python train.py --hidden_size=640 --optimizer="muon_variant" --learning_rate=0.0112
Each number is 128 + 24 x the weight over its row's rms, rounded and kept within 0 to 255. Layers, rows and columns count from 0. Numbers have three digits each. The size before them is the row's rms in percent of the matrix's.

# layer 5 MLP down (transposed), 2560x640, rms 0.0666, rows 998-1104, columns 576-639
093:136155123119085089170098138110091156150101140138093112052139119133118115129127089153120141103213178146117137107090113137175083148110153120138144148102157127113126156142133176106138117132150094
093:145146123132173117148144129145124148128105156109135062148154162150114138186150135170155171156149148142152116128157099141107115128133135139082107122127144117155079131132170076127155134158103140
098:126118116156166146102197133138137128148100130145111146099104136128109124142138132134140150142117131113163134134094141124167100169169091143113137120158069162113138107106111165126118115085098116
094:109120143125126160136129129126072126115152131184137107110113107149128132132158150130131096120161110158124136149133072168114122149142113145130151092113134120180210153151142121094131121109144153
099:127098093145087133135128138090101117137149139122146117145126138148122109099088092125142083166168133127131119149108132122102141104140122143141092122139140105136107149154156136091161114116119154
102:144086090156164106161185142144117095134137138127157114106138196101134122095089150152160146135141138152118118089119129138139107101126129134098113119143124089128161121131157146166115109126092129
098:100105107116088117122121106183123175131116103139181130140134150145126089134114137121138148131132141131103119127109140080112131172112124118122092171170131113138146133125134136134168153110145101
089:109132148136153162089122136152137097125125095130158135164105147112137134115136123121127106129123195134115130143126115124165130149096155166133182141086097153165131126137143147165128114098129158
099:137140140114146118140120092142153147124112122133091095113104100127164154145147142145103121132101164087144106084103129142076156108098139163145143191137124118115120125130158161176155098148103068
107:134170090103119113134116122129148130174135153121121129103148108109119122144134135151131151100174174116166119148119157154133127128124164135123079141147101139131123179120123153158107105122111184
097:145132056101113128125120144142125149094133137143093119116145106109110122094129150098127116134156145095137119129121084134159152152116130131107129120118154129159155107157182152160155135123130103
102:130132176157147093110155127135135171178093108122094126087133131116116134146132094104108146125122137135109093126107135159184119100093119122066141157153138151127108154153135087084114129119155104
108:125126098120144163095142088130083101105141124090145088075143146090099176121134128131108112120134126142148097142146143088115091088096132145089126129128133149144160166133097121168126120090161177
101:162135107113131177133096122142158161108170141131099112126128119131101112131110129153170128081123120152061075126114108105140103104098100130131108119145143121169185120173079125138141104131152126
101:133128114097129133088129143105177061065170148123150121126139134081143120085155137116103158077091153108132154119132132136093128123127148112129089169136098124161152093119128152112104126113139085
106:058124169132144108138117142092139103144162127114137090116105132133116154116057133150133124168129138134141126120117135139148147110150126125109146106114127145047091132106156135103158095094107145
094:120125116114154138117104081140149129140147177100123148180126145100113131128110128164138099061095159099140143101113170118169152115077109119131156120076094107134110110160156132106148143189126131
099:146118113141124142145181136192060114163119091108129116105105123092104108130141140125141132121125160151120104119161107145071131108153171116172137101120124174140192114178132144166177158146135100
098:149132136134146110114087098151098112152148151144095115176148126104136127117126164124146088132121147116112135098087117116124137138108128094112138146113105147132103166118106114143138132110138147
105:133105078167137160143097151166165126173112133148162136147162128148142141153136142112124105126151151087110157122118152112149138111119139139143167125086089130081161105124082119096171100123128096
093:136118125135139169190137123154139134128149128152126118114158129117128125159090110128093102132082121122120104101139132138150167113129069091138129125118137128075132111079128130089118145107101101
100:146110132090158092111148082133119112138143110115109089147107157112129152078135102180116094085092116135103099140137128106134167174141127101134162134137153110104149111127083137140120089078138143
103:155100122158107098132144096097093122154124156141127120124128113128114128109100139156142140072095105120135165156096130139099112109134108162107144204166114145113118077117136109089113120120158141
096:089107148124161102171115107159154129134118090100102108167131137163121127131129170126107119115126130156141178140105120094130114132146102147164147164106148135127146087157116134176089151144128142
098:128144128135116145128114115127132141148157109160158144147141132106133107084141114136114140135124091134113136116122100151095134132144146123116112120138108137116077124130099123111134165117145149
096:164125130144152180093160140135141134133179132116119101137157109131118122133153126121141125089174101173150104147131138108146132153140118151109138163156143143108142132130163173163127150169185156
100:155136118155135149122136138102099085124085098100095094103098125160140148117111138147109160098073150148121094118163152148114106118131115113154102159101138109141184104101107148160118091097163141
100:106123166104142189157108091132161151132159124123142100146124157145151090150081118150074169121113103110143058162107109146137163128154101121089133120082110112159125135104120142149121101089129112
102:109151098094173104116127161132119148121120118107154129143123100126147171186155122120139163140131135122118137175154126119119128150144098158100118137136096166170117140133130128123153097065092130
105:122118125149097115103146128122118101150129123154150096129110127125121108138107097123129080148121094125105110172139114145125117106117141156104086093111101099159151131137135129096127154076130118
099:129121151124141136132147159140151146102103166129145144128172101135131116150134108153110124138134151102130123114057097137095130145105133131115097119131105211090114145167156158124120118127118147
101:120105117177132108137102138124139087113129147136167120094120117139148148091185142146119126119135105087116149123144085141093116123054124096132150131107134133083126173093149140134106121130145109
106:171154144130121122103136157132167133102072146143138163126133120134140149149143111141174129090129069120115153150135102134133130136141101138125127111114165142111131110120109069113125107101108138
104:129124167120165095186094181137118120107118119166138158103124108108154155113166127132159108118115125119121109172122106120115149173079141116147112103118144100114132137090083153133119133170127119
100:143164107098106098104112119109171136130105120172051095177115173115162129134126111094151118132128152116123120110088101121118115112134114148107123113137083112133154140138087097127117155146159136
104:099145160120140095152145159124129123097127152152151176117114120136120148120128085167107132056178109137091119124145107127100132154105165096115114125152158113173133143117145135088174181166151142
102:192138184177123159166154122103110115110158157137131131099096152099133117146117158143136133124120106120118102113148105099107093110148124108110116117119135132154141138139121159095120139086163132
102:133105147117135118142123096140141157088171140129064128121124118137167129122112153134136119106136129180146139130114135126136141149123173102110148106152072135101099117187161123136102148148149100
096:140096112095152090131098118116139120122130135131118125134097070094162182098114120149146105135100133106163143121169128115146138104121105107130170129129130146113110080119102133085139152160110126
101:118122151103103124145127121119130154104144115140083129157058148127077171104103112146048144179134168113086174140109131149123112146161135149123144167103121107091170115111158118120074130123170145
102:145145138082090108156106112131158103132143123128138123133133167100146087111144102118150152156118103108138147128129124109120105180170140119114146098158133147108115134101129145113125081163163124
096:120111130144104119135120108104144129139123141136099154141118117142112097136116120108165177144129110117141184099119108117126152169095110146178109123185095132103125094113140092117103114138108171
091:136128166125126159190085207125151119112119124112132151113133095134092134114073117113092144118149154127130116149093134133079102120076103143154147134108132103195120157117142103154093127137102143
102:153124155121155142143138123133153139135153151120115086145147147143134102153099078099095104115130150068121151099115140099138122156116157132121176093125103108119146105155165146170099121136145127
095:152106130133168127119158098124151164097130127151122137145188105130084143105140145127134052170176133128141081145115143122145124082072161153148150128130091114156089163164135114114121107118113126
099:109068130109107094130165153129107174114108128164108116161174095107140141132132087166135156142093150179139122116083087118117148142198148119087150138184152123111111119141125153114115139157174134
111:145129122147097164112105112148100082124163110085073127123142160156148139124098117137147114125144084114137135136107178145125147133120122099163120125093143088151099132103138133101121119123115077
096:132102093118127112122093109141138122123102145086121165111159096104091139139136145085117138135058121091130117170145110138117144123139132123090118144134097120171157135098127141121112140162114157
102:094107085144118133134121152136119169121137121152155149113093138104141150114124157121184161142139140104141140104143142111138150132136103116103142159112128100122174125165144152138131132127090095
103:098133126130155163118132114126109138136138150060108111142126153137137114126150131138181136084144106149115110127134149169153157130106125095102140159125130151113116149096101098135187140063162162
102:136135150118161108132115115076152124126134156109076155096127132149121144170120135143129133103094125115136148119126124138107131119123126156158120159125100153135141101117118099131123143129108150
098:139157120111128110127132128185129155122154117089161105096116152098140136093108158093152100122106110106120098139112119161143160116154138160150137145095126158124163120122099136108158158110128111
110:163139103088115086169092133172158155112148155190124129146114093087140161141168132138117121111141106091111098108116079137102142162151113136091152145134177123040126165105114122118132086108110122
092:120086156117138162139130099099158145165082140144097174143158098168143154115095128136138099132164127134140131093132156143093147123082168200126122117152141183112093130103133116176160145130163103
095:157156134127122153117150110101111114102134170110134112134093126130138141141146094109128107132101142153135098157139100143088095131121146106134158168146122148136114128161125099158101088103135127
097:119120118125077121136089138107167095119111169125117160154103163140118143123134158179115127083092147128132103107131062151153122113127128136107166172123159139137109102102135153130092117114097129
098:113129114166149155119164125106155118115123106165128104160130167121101067097124117144116105111145147139114099116164063122098160106100088101147133128133127096149136137152116145131114139100097160
089:143117165131101159124151126119133162134125165119142137166105115138145102138117135144151162103122116158137163123137172149134127098121124112104138131119099095059083150103105126103068098119127120
103:125129105113116111143132121113143161086113125143102126059128142169109119151133175153093134136111088166147092127089146145132105103107103106086128117122093097154093148101117135129113132128110081
108:166165146171118077144113100109089096141136155146105083105140143113130105099144086150104125129134130113073109092156122121131159097123088131086124098127074185093124133125144114113158141132125115
098:138117147162160136125097140117156163119120100107090166116130111151136134094095101100153139125121128132130122142094082136132123136141163163127144118134125130105088111146137105136079140119138133
108:140163146140096097172127149109155133085138099086134152099144133148132126117097129091122117114140168123146116119110131144074134117101186128194081120143119119149120115166135145149118148096130103
095:108096123151153104125129146102180137125144159144081121168126133093146112122112140139136164088144151141113123134117084139143123123087114093105135167160123135094106154109132132193078140105134127
097:124140146098135123163104140134093129141169131145122128180141107162159146122132130117091104130131131093106119094131115116140136136122066098062119109097122175134136125081150149123150101127131159
102:085082183117117153097141106097144154112123104093135139156174112140148154071140116120165134113118157145132106080137139114126151099160156137146155153069087149092154095119107105136125129120075157
104:108177165135124166164131119144123156083133108151070125139120148153082145125163162106127157165128099143131123167130117087127126151131140130136128140160125130167149139145115109109113179121140126
099:136084117173111159119147101134129142127125127101133118148165129130139111062162148147121138140138129134124176132108127126099143149163121107107189132142096102078136108151149100156148077103132110
101:131113107124092107161145092134106135130104140155142159131096169095128169124157118145139152076101169131124089136146131108145098120175141099067160135126161124159155145129125148202133133150136120
103:115132121104136161146143151135120153096131124117171183139091091144136104139115196162168147151127117108164092135111121121119127150101106060162134143157109130187099128071117123190121124160185147
099:119147101127089149154168095146097126136147118144124153099162130152136113110118129103095105116131180125173165127155135107125121133106138142134131092124124138052132117118124095127103135081139141
094:126111156120150107139163142117114140130150148117101127127102120113160097119116114128148141122087124132155129087150127117096076121092109131164100095128117147060133179123127103121117144149153154
104:170163121167127090147148133139114101116136126087116145103067144113155112131170111110115129117096129113136112104100111137072101154108083152118102126113078140152179149169099094130100121146139141
109:137139141151128087089127116079152102111138118100118103140114122141129110103163131114140136171117147156105140145080130165101152096151115100156142091082120086145089135114141137113124143117121154
091:122097131125155156131111098184125117158120148145142099178142129134095205157127084120080091152140151124161086177115154133100151142113132079140123109145156122146139152127147136146143128137152135
103:113127080131141110102097126144146124162133150118106097157123129136129148109115161121179137116106154164123100161117132093070181089153096131115076087148166120168130166144110116106138119134130155
103:103142124128147090135121142161122117084116106150148124142105144108094202121086100162099117128139121158077081135156137120126117161103134136127136107103141137109112136148117104133152126112114116
096:158157123124134120140138123135096120073144135145122154159163124139121187112124133069086161151106187158140084109129129112158132065139199118135099112140129165085148125121097148069105144126109112
100:121153131129100118185085153117099102092103149114058145131159103159157109137136126101097110131136117142066157119114089101119132137089103121087140081087100147128166117119142107140148125179132100
093:139137162132112139127133169126110147134052085106150111105147065127117122092126125135105119128123118130121145147126105137146135124115120126120110155140131111079162102123175103107146084137119110
096:111130173142112142166169133166156122103093124130099101124103143140128146130090090145095124117109146134141097080133100092131138091116148118147157117115138106138124157074138137145150139146170085
104:127111097130136092138154147122085141128121130108138116127127136141130148116163116120153182154123152152118123104133150106128101147139152126100133092137176111105174122143141146141143118126089124
087:135165142144153124142154098102141144108153153110122139137072098101117132139112144142118108133152118131135132141148147108104133140128150128096094112105116157077110125176118161103144138135138125
110:127138106126102124137103088130157185103156128132130108124128113143128126144121120137157132123119141104143117120092129098131153170127152133140149126126120129093130161097098125132159115121150123
096:150133099131122092142150106105106146153146161121192145100112134135132175130101117145136173131100124144204123126163148085118138115091120147140133119155149134144151091147143150149146146109180137
100:146117143143117132107092129131116083126124113133081131085165099107130122116136095153122142136127112137152154123161091165115103061165141140084083149148139124127129154125125160216128114124169156
094:146138110109094117139145125128105117141143134137188129162128120129131159072178158132152102112106149117115103131093170126083114142064109104108135106121113133180150129148156134105087118163147096
105:152169148117108107138091103133139093104156114100132101110116115201156144109132151128122119110196125112139144123143138141145157118131150110130126143123074119147135122139130130148142076154109111
096:102090140099133083132139163142189084129138136137154103175097175095151117152147114147124145167149122194131138097141101117118079103109129170149169141158154135126098113142125117060117145137159139
100:114116089153150050151099167117110145125149128073135120124134137142114108118142145104129172106082132159143086125136122094132125119123091151116146108160115138172132084134146099098112118109135109
090:129118113146147176135116093105153096142119144144160171174140122097124103178089101147179110141106133107096082119145122122113134136108120135080108156141129133170127126131101129145103114117117138
097:105109113130108122119170151117142148117145105130155108152046122078102139083142079138113113088137138147088127143132155112060130098128155121146087137114147131140138117132086109121165157112131117
099:133129130097161154131117149142148125130130168151126169160091154106130152138137104107108060103147184118081157130089128163089144149118100117126135109165095157142111150185110106151150133167174144
103:158088125155126083146152155137109183096101109139143190181100158150162128146117099135176140163142115134128108085108096158135090120116153121128089162169103118055101115113134119124120131087132139
095:130094091137152105124136137114133125119107136093093139129135091136108097121150124129134117154135159125153076098131111124098131099126120117133152104166135145120134150126112121112112153112139088
107:113157125110097157142111119117136111151097091104149093122148132129150112087118145110146056125115135144096092159120071099154099176138105167154106105160116120132112160116163084145136148073113115
102:148118092090125132088163130129133146119108142113142123101097115149149129110106151103137113121102115147147133104173136179121121099146091159088123150156166129135152127150178114092139116127115130
087:142095109105161125125125121166148150166149140146157076102104139113159101073125107123134110144128160113125140140123119138147125137123101095109142105158122122092098070082115099084127115108103143
090:140136099126149106123118129096122153069179119104162096122081154124119171163170188164104136125137137124162112147125176129072135168120108136122099071162169108152114136113127117159164124133101120
096:134112146140175112164102137127137135126092164096183144131141146106136116129119137094154159130133115137130144137148080136103141123148113105071084120152133145124133119126078126077110135110103134
102:172132145162101138139132149137143121098116125153120147150150160120156138096109107160132139169137148142113132143132106162100158060161174113134177126105102110177121092118083122137117122091124113
107:137103137137118132132130126114105106105143145077145108123130119127083111135114141159140112097097123124141133119113146088137093128081120172112152126141138154110130121121133141140148143177152101
099:167132125113120150120104129113134116100112088130115140094080112147170140137146115139111148100132149101136169108175093118104102149109078127183143139093133124068153142120093146121122116139145097
106:144105172136140151105155129099131120113095184065148144126130147121154115136118115117143108122148107108135158132122159103152139135087160112126127141166138097098134162101126078155141137172073120
089:087091124140109059110105092127131128108176112138140163137147154092137175127083140129107140121139103129143124173112111129115162136135147099108088122125143110150097160149084079134102148115165120
101:096100167119113135117136137117146076115132151103149086104117113106140086132066144141154119112146114050104137145125130135120101135142142107109117136119125131136141123138122108145129133103108122
098:092151168144140165121135129113103133114104115117142114147138162137117168078117146178119089129133140142086089094171158141139062109139166102109130095136137126160139096147128101122143098092160128
092:158130140086143120118106126193137118099101145124102117123136145065141110147124126122133131153080142135144137106151127143135125155172119104149162107093094148136141115105142126112145100112153156
# layer 5 MLP up, 2560x640, rms 0.128, rows 999-1105, columns 576-639
093:128132072145156092148117140137147114098130094128109126130109149120127140097084093132134060112173088094108155156104129081144153087152138136156093126155141136118166105133126127122134118117109143
102:117137101164153129096175177149126121130139132121101107176161123113101147117140147108146158123111134103132144127108135101119143153136092129082135138085143096147127128155140127137073104110148117
097:128147146122112134141079142171131108112109144112144139113136127138111154130104123132147132143123171072133135105136149124128160132111138097145096122140168126114113130137185128149130147120127170
101:097118143123161129174102112131159105144094133159147146118119149134133109103178130133075103121147125143116141105105111127122135141167095125109119110148063157084134138131057155118162141104167129
099:137097120169107114176173125093138120139108072143105101162086164115154179160118118130080139145136130096152160156125123122098156138113112119140158148102133208157084119140151145132101132114110127
102:158099127129110147131135104125148079150107184125117187095089072122116112097106168117137108120157111101138120130155074151121132119152121140163132132144151159111134111120112122126095129146165165
093:139114138113112092145138147129110152121128175127105127124160134159142139153129158109142155140131079132136109120097145131094135127165123098147153120127113144139121158148128142131120155140160127
101:122138128128125141122106143151131146121116143122146167150143135095154121135128128127168151127114101163142113146082101125122113160143089142162092133138149121140143097119099123122099094117122153
104:127126114121101130122173115145135166137106107093105082130166106152163136144113120143119118119154130124101147147117134094159150145103148135131146124122128126151132141178130117141156107114118144
098:107146168116126129199150171068163058140155135169150149084137139100100133139088118109109125150099144144092131146147105163146139104093135127124140130127122150129122139169122095119116138138078107
102:137099120134110127145152115110094124093116111151052166112137154129115166087114157111145141132174121068139143083117111069085124138125134135134165061149118117110122096138101129103117113126128112
107:151112122172136148151130146123122126130104113158094106168111113155074127162128105147118141110121126139129134106148145141124138103147117102107093152133156116191174124097159106104156140105133133
091:123106083184143108141107116130133118165132118138101117141154144156122122160103141125136142082106161111162152108158104163147081109091160138123122122101109090150102119134123135093120128105127128
099:126115152137129129127118098073147138154152123137106116130132143138135125145100170102107152124084092123125141109110124119096143115119135111132104133083166120126142088126155149141138109109145111
105:134166088143101142138124152109147180135147137149135201090105106153127153153122161125158116111122129136124137100179149135134130105137094131147134138120110160123090153128128141147134126122066162
094:161121131103129121150143153101139118109128104149113137105147065152141136141138149119095155074178110119139145139097124148137082155122100144126119126118150154158164104071129092124159077095172129
098:131118138155111103121168129121130159143131167151093148078143126133172109078084106077177131109098113119134174101130121104164096116143092148194096095148116112107138081126132089119123124097120130
101:142060122133143125136110107124172127147112117081125130120124084127116171154139112111110188106163151146097133141096124144138144181148162120116139118114107131143130149098118159146120081161113144
101:136103125125089111072146128140111103119158136134154117150091105128132145129154135168126133136146151110143130086122130122139149116129112098135121139163119140122147143126148104149095107148129105
092:136151131132130123103116120083109124128137093111132116128089132110138130099187157131140152127133124094115151129100126134143128115135150169148125109153119156142156117161071118137102096136092122
100:144175085147126106176101147104149109173151089087128139168133171115127127133171089121147122119165105108124130155120146132135106124112147094102147149101121162106124107124160105146136133154123182
103:144115128120126158180104179128128122114144116124164176142114123112103139145129141129124146174128103134147141172123125091151131136131143167118111148078161161145124106132131135080125117149123083
098:122126145122110119136103165085127109128138142134119166090138131117119101154087140152145107049130109138149108087103148179106126156167133124109145099146119163123130124133170108111130156129118139
097:123143125153106099123153119110128105091079188131134111085154105153102133093134126126173154118125196131130145099148097139139123114081156115125128127122161110160144138127152123141116107146104056
100:103104114171128058138146119147153144122119165139164165077107102136157121112137110130094104143109140124127120148169140150097120118141119176140099086098074112127115134112124092130077156159088145
101:119124153095096133161154124135127107102156109127155131107150075094121166150153127138171066101138150113124126174112128105133143111116147168070125155188155152147095089163142094082136162097145159
100:121168117159145128139126167132117140138144127134085117151183116153138184081132142092121130107129144102130104110096121114090155140076101160172087138147157111174173126133145092109142113148121142
102:170125146131128098128109138166107186123134120164167153144125121123153057110118132189135100152117125115113126098131115124118109096137161134126117134129193136123086103134146121127172160116115147
108:164101155148108161131164084104110089134106130157140155142138115073142150069125112181120136149166173178114188139112126112142124111091116130130100128118065119162164179169169125082158138126123112
104:131138103169107121139116162154128141111142116123127149124112144160143084126104138139137126172125165124114135164116105138181157176092134121098110143139135102096140121130114118161117151135143116
100:118121126125172114098077113149168138102145124097161137146144138123129125180085122117147138156111136130108091123119147166111146137103116155097117106151157104120129114208136115056096124091126148
100:153101131148142104120167062127100081149189127102135131131138142186109111147151125138113120175158183125121058075138108143168128097147121123126122120154126134116118116122149167128106156150157138
102:147153123113106127089133100111142109130105125167097137119160128155148125151080143128109099106141140134090149142144138116124086124140143141162128157129135181155159121132131151182134115082103123
101:136138089140106137152116126148112130129122128144143200117123070157096158069160120125109139116131161132082136128150122136095148174120155153114106148127144133113144155166189109132126140152144122
102:094092143130122099140075128142116138106154125127091108111116146120146139101122110117096102139097135118149130121135090139137143166158112154136121128159106194203112098138119112115114162105099084
104:098144128120130113114131121143151144105164095111104136113123106149125102142124101128158163091113153167118120170150156163104156152112152129151151153130096142068129104149056128168079179163126142
102:169168085147117154118155144094116076144135142143100144149134157147129087138130085110145162123121109092128114130189178172088120110135076142138082126123131111134143148113095151118123155133124120
100:124143138131106131153128139145120136106148113114147154083100118130113096164162095094149092125144088107141146107107165169125127114157109118071153108117105116147149163083101095100124134100132131
100:101141124126129141101138099127194080131127158122122097097107085054169147177134157110112129137121116115181100120133124139132090180120126125150104134116149146150125096163160115099169140142100084
103:123132096164090134132143112106123118090165135152132121134147113152103164126115130156133168109136122097073140099106095146131127106157167106109162115101115132156124149125124104166141124115146108
099:125161129087133181145099119148119160130168149122149157137108145068159138128099129103108125151132139072132143137111133116131111130169141112112183146117099146138160151115149138134143140166120116
096:085100136149122109126163078156130150139132129127130105118109154128128133161128107109158153122108135090114100085149109095153115163189170140088138121139159143176139114096102155144136136149131145
101:074173146107135160117094140125123122142126179159177181098167084127110125115126148130123136108186143129113134114107170156120147115139115118146104173140154127097102128139131133134150134118116162
089:152145152140081156154092124101114089133122145141124133141118115137106122115142110139091167131105121109130113129138132098102122127157139157126151113109127148143196122106140110106133146141142150
094:142150117153144119128110103101139142137119111093144101120099140115121101138137145099062085137110119109114142162128105165108139170126109104101144102117143141090081119134118157131119114162104127
107:141111143122142069120125069189148114156112138132100086125124120146128146144146135139146141097126121099111150169113116074122127119094127126114138109137132123114126157094122102131105118156108154
097:092141131094095176125125132100153116123151112118118113106127121163113120118120116135164085123134141153160120147107166090139137149101117160133150191133124089117143157126162157060132074117156083
104:160110107138132115133151137123125123142162082130146073151175115151140128145133121177133145124139110086136132158124123116128135125161129125114147125192085137121162055133132153125142083147161176
103:138131118109141128136122105129063155104138115124175155122124108104115146146122123163105149161110161140121153125140117084087122139138186152107123089120135102105078115158151139122111115122110139
101:134126118098114115132120086140123126158119103129134152135115168085128110163127101104109120124116144132129137163109133096165139134121156110098138149191112117105104129136134134090147133105201092
099:128133146145159166173109142120117144169137122128129117151167111160160188122152133147142139126115115163167150088143142144087089130096144134160101134086168130146110106090135097098175110112122129
104:146127163136120159124120142146126161121164089142096112098103096153110130160149150153174130122143116112141151091119150120093145144139110139090157105147121117141138102124143113122143102142059077
094:157159123111092063117145129111097114144159112129125100110132174109117094151125133114129130166091098121126128133146152100113107142189114094112101120122144098119141100094087098119128166098150153
100:107151165131160132127085122141115141141147099157144079113159126173096146124079082125124161098123124111111133138109130119143112109143140125150121122091161151131151146093121155128096142135106113
099:177141126121145102160145170180117172149105125144170122137123099135091137154128088132138117179170114160144161138158112128113138138105129128144123141131114138105117169141142098138159143137161144
100:131137112119127114113120114109106160116107087100096123122075097127099174116161137130133115129138104098142107132148181181125108172135099117126124162126134129174115134114123112124173094121120122
091:187130125115144091111113147101162132173148128130157078110141131094122158102113108124114114130148144113147087135099101125126105139129154148125117136124150159131112177120144122134168103099121106
102:112114161109128119142113137186114079108116147121134117156131112136130150149154118125135135158138120116154131148142152139139109103134119122110137153109163186165152136144167086134129113125140131
100:138120133100098141155161085146122082078131160112091151124105122137133139145111051151118133127171088116130157140111198086108108171139113117123129078131147172119144164133150128156142153105123143
097:115154175133111138137164142124109106155123096105112126103151159132125120181137131128123126159142109125112152143182169098128109155131072076115140117164171114099116119139121197093118142117092111
104:085130147157167157138138108169121152097103109107147130085120100199171135140137159103136140128144144116152130117127160144148194149147131151105143158093090130161118150133158130141165128146118130
099:111146138105136127145131124186126137144121132138148093135133097138136105126100151156119120135104148133127132146150136122122130097172166123166107090094126119143137120102124163142088120142075124
100:096143135134085099123162048128136152112136103137136180128104136112133140123147145099151096139135121109199127141116164160106129141177135137098195157127140129094155146121107135144129112144167091
103:152132113146103137124146118071119153149115090104109158133119142131120137100133123138111147118119118085126116076085098117158110140129118158091121103122113094125159087170139143098126133134108086
105:128077110145097162114156105170153145136154087162081146116120103099082148163151158108104130130121180179106126140163086172142102144130145150123131137151122137129142115132161130125076097159131150
103:158116087118117148138117099134137090138119083125110125121108116130156135104143127121156110103182099166128126133134102106112103166171133118153129112133114144151130160120121135143115143083132090
103:104108169144125143107139146086090135135134116145140157082136112113112104091150119155150119197142090112121147176078128148098137128124143132121099147130149139126134125113100142109171120113132177
102:135122150189146116140130096121090130153154127140141104110122074167119118109084123084116130141109141116134178099161120132128117114103147121140142185104114085182122143147110112163142134121125109
096:162146128095158140098121119120121141139105141103110107141088129119115068147125165120123110117126084119108128140116161144108127153119112142138131084160099130101131170135111131137146075125093123
095:103120082115152193110161162141108151128105144157150159110110125097121137119135129092167138164133085118104107171121131149068137118122070107108142136166090119100168146168132112115120120155126112
103:156150138148132118129118165153141164087178142132155043096121149131085125133161143101136107119105102093138156127118148164151137099153127142102113126116109119121100094096119164152105151131107088
107:131141091080130115123121109131131122123133130069134159143145113117068140157166140131149143137115123152106128165121132114137120142125128171136132073141127111165117132126102172113103133142087151
092:118140144145142086125110155141169122116097102127121127122128125100143113109109143078156122137146144095126161095148140140152076138100154142100151150119102099061130126125120157067140108110050125
102:104100133150144136083103089147089115136157131142131144148131116151083114089140175148109107129125143094180107106128145112101109121092181065151169134116152080151130124117191128144156109111105160
101:149105144160118119102112142122099166120207144123137099160140133103114122149163140121149106134131097151097148120108150139120112155120109156130104116099125110097156124105130119152105107127132146
100:107132125143155144091152149115159144143067139086121143118106121115154138164112126102177115132114138127161127182143082096109146181124126137142160119160142097110128138115165095136160120151115128
101:094100176131172149123163116151136108147140106113170138155088123111120109135123168115153131137119092145145112139106151121102095161175134092150167137129149120119151091110138115134127084094108108
098:118141138134140122135122090124144108134172164108102069102139154148158180089148152132130111081108122129111122124151147131101147157134146151107122112120108153087126156134084154152140130102093107
095:109157123098140111109088150102129088128136106113129139110174104095125099137136110153119136149142112119130149123128101161132123140126092140114089126127169144124126100137134139112110137096147136
105:153117112147143139154084124137112166149096106138135155138090119142108153116128133120150109119160120122129144077098133130104107135123127145150115147117070185113138158133127144158085118145168139
089:140159114115153133123144127142136130115086126155130129120138171084133129113135114090137137100149148117113150129126110105130169143100170130133143094129152104105109119118104125131118110094142116
106:135113152109152118148093125126140123135140103154130093141137104153146137154140135090112149124116172159159135114151109113122140136086105156110144173113109101154078099116155093121103139119188133
095:109177148110135128099141142163139148121105150132099112089116097115116098134139164117112105135138138067139104114141146146131139125161124121102148166107115132126136103110109133148142087122137109
096:130154126155123139150139129140136130175127135113186115170126132155130119112094157098111154132088123131124142130091155138132156167096143117177134118111124142116113106111119070113109111180109137
094:129103136167114125152092126164149146164125077131078148103130115140102129129098144142104128134128136129120141123123160100108136181161163139140112114138126120159140168148127116118140084085121134
102:135130125140091113119155130102086170140122123159121201129108137075142102106070091112136120069122150172118117157153093115121094101116135099106147177198109140125073142114130118106096123100099153
095:100133144102085142153086134135123138101092164051107129112129106146092140139087114131150143109135147134095092060097135111118147131194160101129164089111142126094124110110119105102128145102181135
101:152127175120127127092144126065090156106130181094121111122152110111121131148163124167143099141171099124149200136133138141172132111127159152121146131090169115123114076128159140140129136090135123
099:157146119118132125065150126108119173150153083123121075100114125126110125104148093082135136095107113125126136151145115109115129115109136124186140124071100161145132112125106124065132151141160109
099:145153168136110140122135116107107079141134188137137119119115181142099079152105162138085113135078119114133113128148112117149131163149141093090141153138095125115122112162118082131104153130136126
099:109150116163165119111087153107149107138107094080105122125153110119135108115125137159119162147142093118123110121176103105081115146084099133129091141110114129173150103136118115161138128163116127
102:123161172153102132107124162164130155111105102097105140136173134127186173117157129129185137111123150165159108121106164128116084141135091137116187136127120159150095091160122146134150122117143149
098:145192133126121128111147105144136109145108113119144117121131153122054143156104098112124093120157117156095128168173144127117139083149088187126112139096116132092134151097169151147108161146122180
104:134136117132138095134150101126119165065130119140109159160113104135131088160116138118169134122096134144151099135135122107120113106115136100110094131151102125124172124189111147116130107127160128
103:124126115154141121113138136138147085129120080103134122130130127101098096155128150116103081140133103166143168122127121139126114145094128096127117109110090147123182107126105105135101138120102137
091:105151137127125114127161176173117116086165115143146165133116110160117136128110094129117157128175093168120133182083154108133125113109119138176118150129128125127150113172140120127086145158141130
095:088128124128142139142118142147124136181120132135121117099160148074109155121114080125150133124118151165146117130137136154130090095150134114083138164129090140146162113167148104085155129119155117
097:117119129069148141124130128124128074087121104120125153105150125134149124149106146088120100129090132139118128107103148109147140143128110147148124117154106096128120125117112129129122087113125139
103:159118109157114072122101137116085104101080146099152126122081137114111116108099124095166107124152112116117148168109162146144104169119115094101114103166097164153127150082137085090148126113095143
106:160104098109104139135133124150114144102149143161147144099109155091109114152108126126151118164111128110131169146125108120120133144147095107144123129118144157115124144151146144089086146099107147
098:156116175111148144126134086111079131158125141141133109168131153085097142140111143143118110130156110164121135121102159107135104108153116130110161092134170134082123129140128114139134135165112119
103:069129115129145110104123122125098141139172086150128085172117137113123116100123129150129137136108140127132118138156185106122138170143112156078080166104092153135098156147124115082117142085154108
097:126128141123154147156129127091171133109085148143145168111089145125097096097135137103130099088121145164106141080169145105134096129156101136117151122124101163140151142106131197104148152136069110
102:161142133175172142137137079139130125148119146060095084130136129128092139121155129120165150111087136129109151125133134154145131142167180110153125172124128126117137121135141170129107109129091175
101:149125151142144096094161110098133126152105105119120170116078115131123121103156153082098170129117127110158134100125143141091153151135134108117136122155116168128170147114157094144106143107093149
093:112132107120115146081091150110129131104191120155113146130148111139148130097119102126152130121117105112139102158144145140112167132123117163139100099117111050097134172140138142106123147162071143
103:147066092106153117106115111122161120129105097132118162159109087099108098113135136156147103068140176093102173128127095154109140169113118135128129121150149146201074151101146130107138118142157083